{"num_hidden_layers": 10, "hidden_size": 192, "num_attention_heads": 6, "num_key_value_heads": 6, "head_dim": 32, "intermediate_size": 1152, "vocab_size": 2675, "hidden_act": "swiglu", "norm": "rmsnorm", "norm_place": "pre", "norm_eps": 1e-06, "positions": "rope", "rope_theta": 1390.0, "rope_fraction": 1.0, "qk_norm": false, "attn_scale": 0.177, "bias": "none", "tie_word_embeddings": false, "parallel_block": false, "init": "uniform", "init_std_qkv": 0.0361, "init_std_o": 0.0, "init_std_up": 0.0361, "init_std_down": 0.0, "optimizer": "adamw", "learning_rate": 0.00217, "beta1": 0.9, "beta2": 0.98, "weight_decay": 0.23, "lr_head": 0.00551, "max_grad_norm": 2.0, "warmup_steps": 224, "schedule": "wsd", "decay_fraction": 0.428, "decay_shape": "sqrt", "final_lr_fraction": 0.0, "batch_tokens": 32768, "max_seq_len": 256, "doc_mask": false, "train_tokens": 132100000, "max_steps": 4032, "dataset": "wikipedia_en"}
Each number is 50 + 12 x the weight over its row's rms, rounded and kept within 0 to 99. Layers, rows and columns count from 0. The size before them is the row's rms in percent of the matrix's.

# gate: layer 4 MLP gate, 1152x192, rms 0.0761, rows 777-782, columns 0-191
# up: layer 4 MLP up, 1152x192, rms 0.074, rows 777-782, columns 0-191
# down: layer 4 MLP down (transposed), 1152x192, rms 0.0716, rows 777-781, columns 0-191
gate777 096:44 72 43 72 57 48 76 46 56 49 46 51 40 75 43 32 65 25 58 49 35 37 67 59 56 57 43 35 51 40 61 56 57 45 32 72 58 38 48 32 52 68 57 70 71 80 37 56 58 49 34 62 61 53 48 51 57 41 41 50 54 55 49 53 41 45 59 51 49 67 42 56 46 59 38 50 44 47 48 49 18 38 43 37 45 57 47 52 52 45 58 49 60 38 42 35 38 37 49 51 29 37 41 49 73 49 56 66 48 39 59 68 53 62 51 55 67 61 61 48 55 44 76 46 53 51 40 76 61 30 82 42 45 63 51 72 56 52 59 35 34 42 46 47 41 43 65 30 39 87 53 56 48 64 46 61 62 62 56 65 54 47 39 42 41 74 26 52 52 57 38 39 43 46 49 37 69 52 33 57 57 49 48 40 23 45 52 46 35 37 42 57
up777 097:54 51 63 50 45 42 47 73 61 61 62 47 49 60 48 61 45 25 59 40 40 53 44 46 39 56 77 45 48 52 59 59 54 51 58 56 75 66 34 52 35 49 71 58 68 63 48 52 70 48 17 51 55 38 65 66 32 63 66 70 56 54 52 51 31 52 53 82 25 45 52 36 43 55 52 28 67 30 55 23 32 59 42 43 29 41 54 38 64 57 57 67 63 39 45 66 46 38 76 66 41 47 40 40 61 59 63 62 45 45 57 46 37 61 66 66 44 49 74 60 43 55 47 37 57 67 41 61 64 74 44 40 53 54 48 35 47 64 59 67 51 28 40 54 52 47 54 57 43 47 48 29 56 56 43 63 57 51 68 39 57 61 41 43 57 58 37 62 65 40 46 51 41 55 50 45 51 40 31 49 79 33 30 44 58 55 53 49 38 39 55 47
down777 095:54 49 43 32 59 26 24 41 48 32 42 68 51 33 55 54 41 43 51 57 46 60 33 48 65 39 67 62 63 57 69 50 49 49 69 60 56 45 53 36 47 59 66 48 36 41 44 74 51 57 47 33 48 29 51 53 55 50 44 59 37 64 30 44 57 57 48 87 48 49 52 42 43 63 55 34 72 58 40 67 54 44 51 44 69 52 55 82 46 71 55 40 64 46 56 49 44 22 53 67 50 31 55 21 38 52 42 41 44 43 65 61 52 31 73 58 41 55 85 49 39 44 45 41 50 30 54 34 46 77 49 65 50 59 29 36 45 62 33 64 50 58 43 45 55 49 47 48 41 37 53 76 47 65 46 50 52 49 66 42 62 48 59 31 48 52 42 33 45 31 26 38 58 63 44 57 54 54 35 57 46 53 51 40 40 60 57 51 51 40 65 44
gate778 096:49 53 44 58 66 53 54 60 38 70 45 40 43 38 62 64 41 46 58 34 49 44 49 53 47 57 49 45 66 50 29 45 38 45 48 64 46 51 52 46 36 45 64 65 48 44 54 59 40 52 73 41 68 60 48 72 74 46 32 45 57 51 47 34 35 39 57 56 49 53 61 39 51 35 54 62 28 47 54 51 53 46 57 23 59 24 57 57 44 83 35 54 31 73 62 55 38 48 33 59 50 70 52 55 40 57 47 49 39 64 62 32 48 35 50 43 64 50 24 15 49 46 59 42 30 41 42 67 35 43 52 48 43 36 62 27 51 50 45 54 55 24 53 66 42 54 54 27 42 69 59 68 73 57 67 54 44 56 61 47 43 69 51 67 49 31 78 41 38 63 58 37 62 40 32 30 58 69 62 43 46 50 67 55 53 55 60 58 52 49 55 32
up778 098:29 57 63 45 57 42 61 53 41 55 50 38 59 51 27 57 32 72 35 61 57 50 48 51 45 23 24 56 57 51 51 66 57 50 55 35 49 52 46 33 30 48 36 60 51 56 49 44 39 39 50 38 50 49 31 60 54 54 46 63 36 64 38 54 30 39 47 76 47 48 71 51 37 58 58 40 49 42 57 71 42 48 28 43 70 56 52 61 33 71 57 45 56 38 58 59 75 67 60 42 42 78 81 53 27 66 26 28 18 49 43 67 60 43 37 66 56 45 59 35 61 41 57 36 48 36 53 46 54 65 62 29 49 63 47 69 34 55 57 67 35 56 15 44 57 43 56 51 54 53 40 58 58 48 40 53 49 34 55 52 58 43 42 46 62 38 48 63 36 56 51 38 47 56 38 35 57 46 44 52 59 50 75 46 54 58 49 45 43 60 66 63
down778 099:54 49 65 47 54 64 52 52 51 47 50 46 68 60 56 37 40 35 42 40 53 44 46 60 62 39 41 61 46 61 54 40 32 56 44 68 42 55 52 59 37 43 38 50 42 59 57 54 48 64 44 39 24 42 38 35 53 47 79 47 40 64 56 40 37 47 45 62 57 35 41 41 43 61 56 53 74 39 47 56 60 56 60 37 49 49 43 60 45 61 52 29 43 48 77 65 56 71 60 31 60 53 59 61 53 24 59 26 34 53 32 57 68 81 48 76 59 47 69 38 45 49 67 54 58 47 47 31 68 35 48 55 40 77 44 67 39 62 40 31 50 68 29 46 24 54 60 60 62 56 38 58 64 39 31 51 57 46 57 51 52 51 78 29 86 42 56 53 59 59 51 46 47 38 59 62 46 20 46 37 53 48 46 62 48 54 54 41 43 39 38 60
gate779 110:59 44 42 60 65 39 56 42 81 62 56 46 72 66 37 46 40 27 36 55 56 47 57 71 40 49 39 36 66 50 41 48 29 42 53 40 55 57 52 48 49 47 50 47 48 46 55 52 58 63 32 59 43 56 75 46 58 42 49 51 54 55 43 55 32 40 42 85 59 70 57 26 34 52 57 52 49 56 58 57 47 58 29 40 66 52 37 73 60 59 34 55 48 38 50 56 53 62 58 68 37 60 57 53 72 74 28 67 81 61 36 46 45 51 56 58 65 54 46 61 35 64 52 36 45 54 43 76 61 54 56 56 56 43 56 55 51 48 67 44 64 41 43 34 41 40 57 44 44 51 76 60 49 70 60 61 52 48 61 56 33 71 63 50 36 31 68 40 54 58 75 44 31 67 42 52 50 56 41 34 61 25 30 68 40 41 39 58 45 53 44 34
up779 107:37 38 50 42 45 73 41 55 42 36 35 58 27 35 46 51 79 65 63 41 48 38 45 32 54 47 71 59 40 62 56 66 56 75 49 55 52 66 55 36 62 60 44 59 56 50 55 49 46 37 64 39 52 59 28 61 36 61 43 43 57 54 58 42 68 35 46 33 37 34 48 73 58 38 45 51 55 48 44 52 53 37 55 59 44 51 68 43 31 42 40 50 22 64 42 57 35 51 43 13 53 39 61 51 46 40 68 40 35 54 56 58 43 47 49 25 60 49 41 50 61 39 60 62 38 34 62 52 34 66 45 34 32 55 48 43 46 60 41 53 23 54 53 54 46 66 40 31 64 39 25 43 52 36 37 50 38 33 42 43 64 23 41 42 54 73 49 67 38 35 30 48 53 27 53 52 50 50 64 30 49 60 66 50 51 58 70 52 37 43 63 60
down779 104:59 50 49 66 65 64 41 65 50 56 39 51 52 79 39 67 58 54 59 56 53 32 55 39 59 48 47 37 49 71 43 56 37 66 39 55 45 52 55 58 59 46 30 52 47 47 69 50 36 59 58 64 55 61 49 55 33 57 22 54 53 49 62 46 30 09 32 65 43 23 65 37 46 29 49 48 47 58 52 60 52 45 41 59 49 48 63 64 54 41 38 55 33 53 42 52 52 47 65 49 43 42 56 46 52 57 44 42 63 68 53 31 41 57 52 31 73 44 26 69 53 51 51 85 31 56 62 56 55 44 70 39 47 71 54 55 40 67 61 43 41 55 48 44 41 64 55 52 52 34 29 44 39 46 54 42 32 45 44 39 45 45 55 47 38 64 61 50 48 53 54 46 49 54 34 45 57 51 57 00 79 34 49 58 51 39 68 62 50 51 51 41
gate780 121:47 37 73 48 44 60 32 34 56 57 69 39 31 58 51 65 52 28 36 55 68 44 53 36 54 50 67 42 79 41 29 54 64 34 62 44 45 62 23 47 24 46 25 43 58 54 67 41 51 65 29 55 38 52 53 60 51 61 32 61 43 43 58 36 35 53 55 55 61 37 55 46 40 49 51 51 47 42 42 56 68 70 50 61 54 22 64 63 52 46 56 60 50 33 56 76 50 73 35 48 57 55 46 65 49 43 58 47 48 48 49 46 43 34 41 42 52 57 50 54 63 74 63 53 60 67 52 30 39 52 41 68 41 67 38 48 53 54 41 51 68 45 63 56 28 58 57 39 54 56 52 41 43 47 62 70 60 46 52 39 45 60 44 30 73 35 48 41 62 56 47 26 76 33 64 52 39 62 54 45 58 38 62 24 63 54 71 58 53 69 36 50
up780 121:56 47 50 42 49 40 34 46 42 39 53 52 40 63 20 40 42 29 53 51 51 36 62 78 52 50 55 49 78 54 39 54 54 47 56 27 49 40 36 43 61 35 56 61 46 47 37 44 68 44 42 62 46 58 50 52 63 54 47 21 63 49 56 44 56 61 60 50 52 28 65 66 38 50 61 56 48 89 45 43 55 57 42 73 37 76 57 30 39 45 64 55 69 23 44 43 44 51 34 45 58 45 26 69 64 62 36 66 67 38 51 43 56 46 49 45 26 36 51 52 45 44 45 57 60 38 60 54 41 51 47 40 47 49 57 33 67 32 56 18 48 65 60 69 49 35 60 40 33 56 35 71 36 57 47 47 54 46 51 52 68 73 64 48 37 62 42 54 62 58 37 21 60 44 34 64 62 40 37 60 54 50 56 50 56 51 49 35 50 43 57 41
down780 117:34 42 53 49 54 47 35 69 49 57 44 36 61 49 55 41 27 40 36 63 36 45 27 25 42 64 66 65 49 33 67 45 54 61 55 48 34 54 59 35 66 56 54 79 56 23 27 25 46 48 60 28 58 44 45 48 54 60 78 72 48 37 40 53 59 47 56 69 48 68 51 39 64 60 35 44 44 57 29 75 61 44 41 46 60 52 58 40 47 58 58 63 46 60 78 67 41 34 46 73 46 45 51 46 22 43 44 30 60 71 49 62 47 48 52 53 50 58 48 46 44 35 57 50 35 53 39 51 36 34 40 47 60 57 54 48 23 48 38 58 55 58 46 38 37 36 71 37 55 38 53 46 32 56 57 57 63 16 42 57 56 49 42 58 36 47 72 32 34 35 46 29 52 47 46 39 43 48 55 45 39 39 55 52 42 53 51 60 47 64 55 59
gate781 118:79 47 42 57 53 58 57 28 47 51 61 52 45 37 47 45 48 61 61 11 66 41 64 41 68 32 50 54 73 36 53 52 57 51 54 54 32 26 47 53 50 38 42 46 69 28 69 55 48 48 52 70 53 75 54 37 50 50 46 54 22 55 58 46 39 56 27 67 46 23 51 32 49 31 49 67 49 60 55 48 36 53 52 54 34 56 40 38 46 31 42 65 42 47 57 63 51 76 65 40 62 65 49 43 55 51 58 49 60 54 53 43 71 66 56 41 48 33 50 41 41 20 49 53 50 50 60 51 51 74 35 74 48 59 42 47 57 53 60 56 57 48 60 60 35 55 25 52 32 55 32 55 44 51 43 57 53 54 76 46 30 46 44 58 51 46 59 54 76 21 61 57 46 47 48 52 53 51 64 59 33 42 64 42 34 31 38 37 58 36 58 56
up781 116:33 68 63 50 42 53 61 60 41 40 55 55 72 43 58 43 59 48 57 12 71 46 45 39 55 43 58 64 60 55 60 56 69 17 56 53 42 21 57 52 56 61 43 42 39 55 39 52 54 52 34 59 53 47 39 37 43 59 47 71 48 37 45 27 50 48 45 29 63 52 48 71 51 42 46 44 54 47 53 54 50 50 34 64 42 28 39 49 39 24 53 34 53 56 57 40 27 36 59 52 65 66 49 60 56 35 49 50 46 29 63 53 64 39 45 55 39 51 53 47 40 38 37 33 44 45 45 35 79 60 33 53 63 38 44 37 35 33 51 45 70 45 49 75 56 49 29 50 29 56 65 56 40 47 28 62 33 43 54 57 69 67 50 62 51 48 46 59 58 64 44 57 68 41 47 49 35 53 45 81 50 48 70 41 51 25 58 37 61 41 36 49
down781 119:49 45 17 44 53 47 36 62 50 48 62 37 51 60 66 64 37 42 50 62 43 41 43 42 45 45 49 46 39 43 48 61 46 57 74 41 52 54 41 32 38 46 41 66 47 65 80 53 26 75 44 49 55 68 41 57 34 52 43 45 34 37 59 57 59 38 70 59 38 62 40 42 57 45 59 37 63 37 48 58 56 39 38 54 53 41 61 57 42 96 29 61 57 28 50 60 55 59 69 39 47 40 62 60 58 52 53 52 54 42 68 55 38 39 43 41 49 41 34 55 41 57 61 43 76 66 43 49 66 37 56 35 53 65 46 50 45 63 45 62 46 51 26 60 63 52 53 45 45 45 44 39 27 84 39 47 65 53 34 70 53 40 52 45 32 53 37 37 53 58 38 54 42 56 57 60 41 49 23 50 53 31 48 58 72 60 43 25 57 52 73 49
gate782 110:57 39 63 57 49 60 67 39 51 45 35 50 54 37 90 71 71 56 47 51 62 48 50 53 64 74 72 65 41 67 55 45 49 40 31 51 46 52 56 38 49 59 50 44 55 38 51 56 47 37 56 21 53 40 48 63 49 64 60 76 71 55 67 40 55 44 46 41 40 51 55 40 33 53 39 52 29 66 60 41 75 38 56 52 52 46 71 30 60 48 43 52 50 66 52 43 42 50 65 38 54 52 36 36 43 39 55 66 51 63 44 51 59 36 57 49 51 68 35 45 57 58 80 46 27 41 50 36 43 67 41 50 62 34 43 56 64 41 43 49 58 39 55 56 50 50 57 63 66 52 44 26 47 61 57 46 60 66 61 45 46 41 40 49 45 39 52 50 62 52 69 57 37 25 40 56 39 49 61 50 40 89 54 72 64 62 49 38 50 53 63 84
up782 104:37 55 45 33 64 52 63 63 54 20 49 51 68 57 41 36 38 49 56 42 56 57 48 41 43 43 55 38 51 63 48 67 62 39 70 59 71 39 52 36 55 46 69 64 46 66 36 43 46 56 47 62 37 50 19 59 55 75 57 45 54 23 67 45 67 59 61 54 59 46 46 56 61 39 41 50 28 37 58 64 58 54 59 50 37 69 56 52 72 52 49 46 44 60 40 34 42 57 51 43 46 54 49 54 71 31 62 36 45 43 80 46 71 54 55 47 42 52 51 48 59 38 44 50 47 72 64 56 63 42 52 59 69 29 52 72 41 38 39 43 49 72 68 42 47 49 54 42 27 58 44 55 70 36 45 59 57 38 55 31 70 58 42 63 45 71 56 49 60 55 39 54 52 49 57 44 46 27 33 53 35 43 92 50 42 45 20 49 53 41 37 58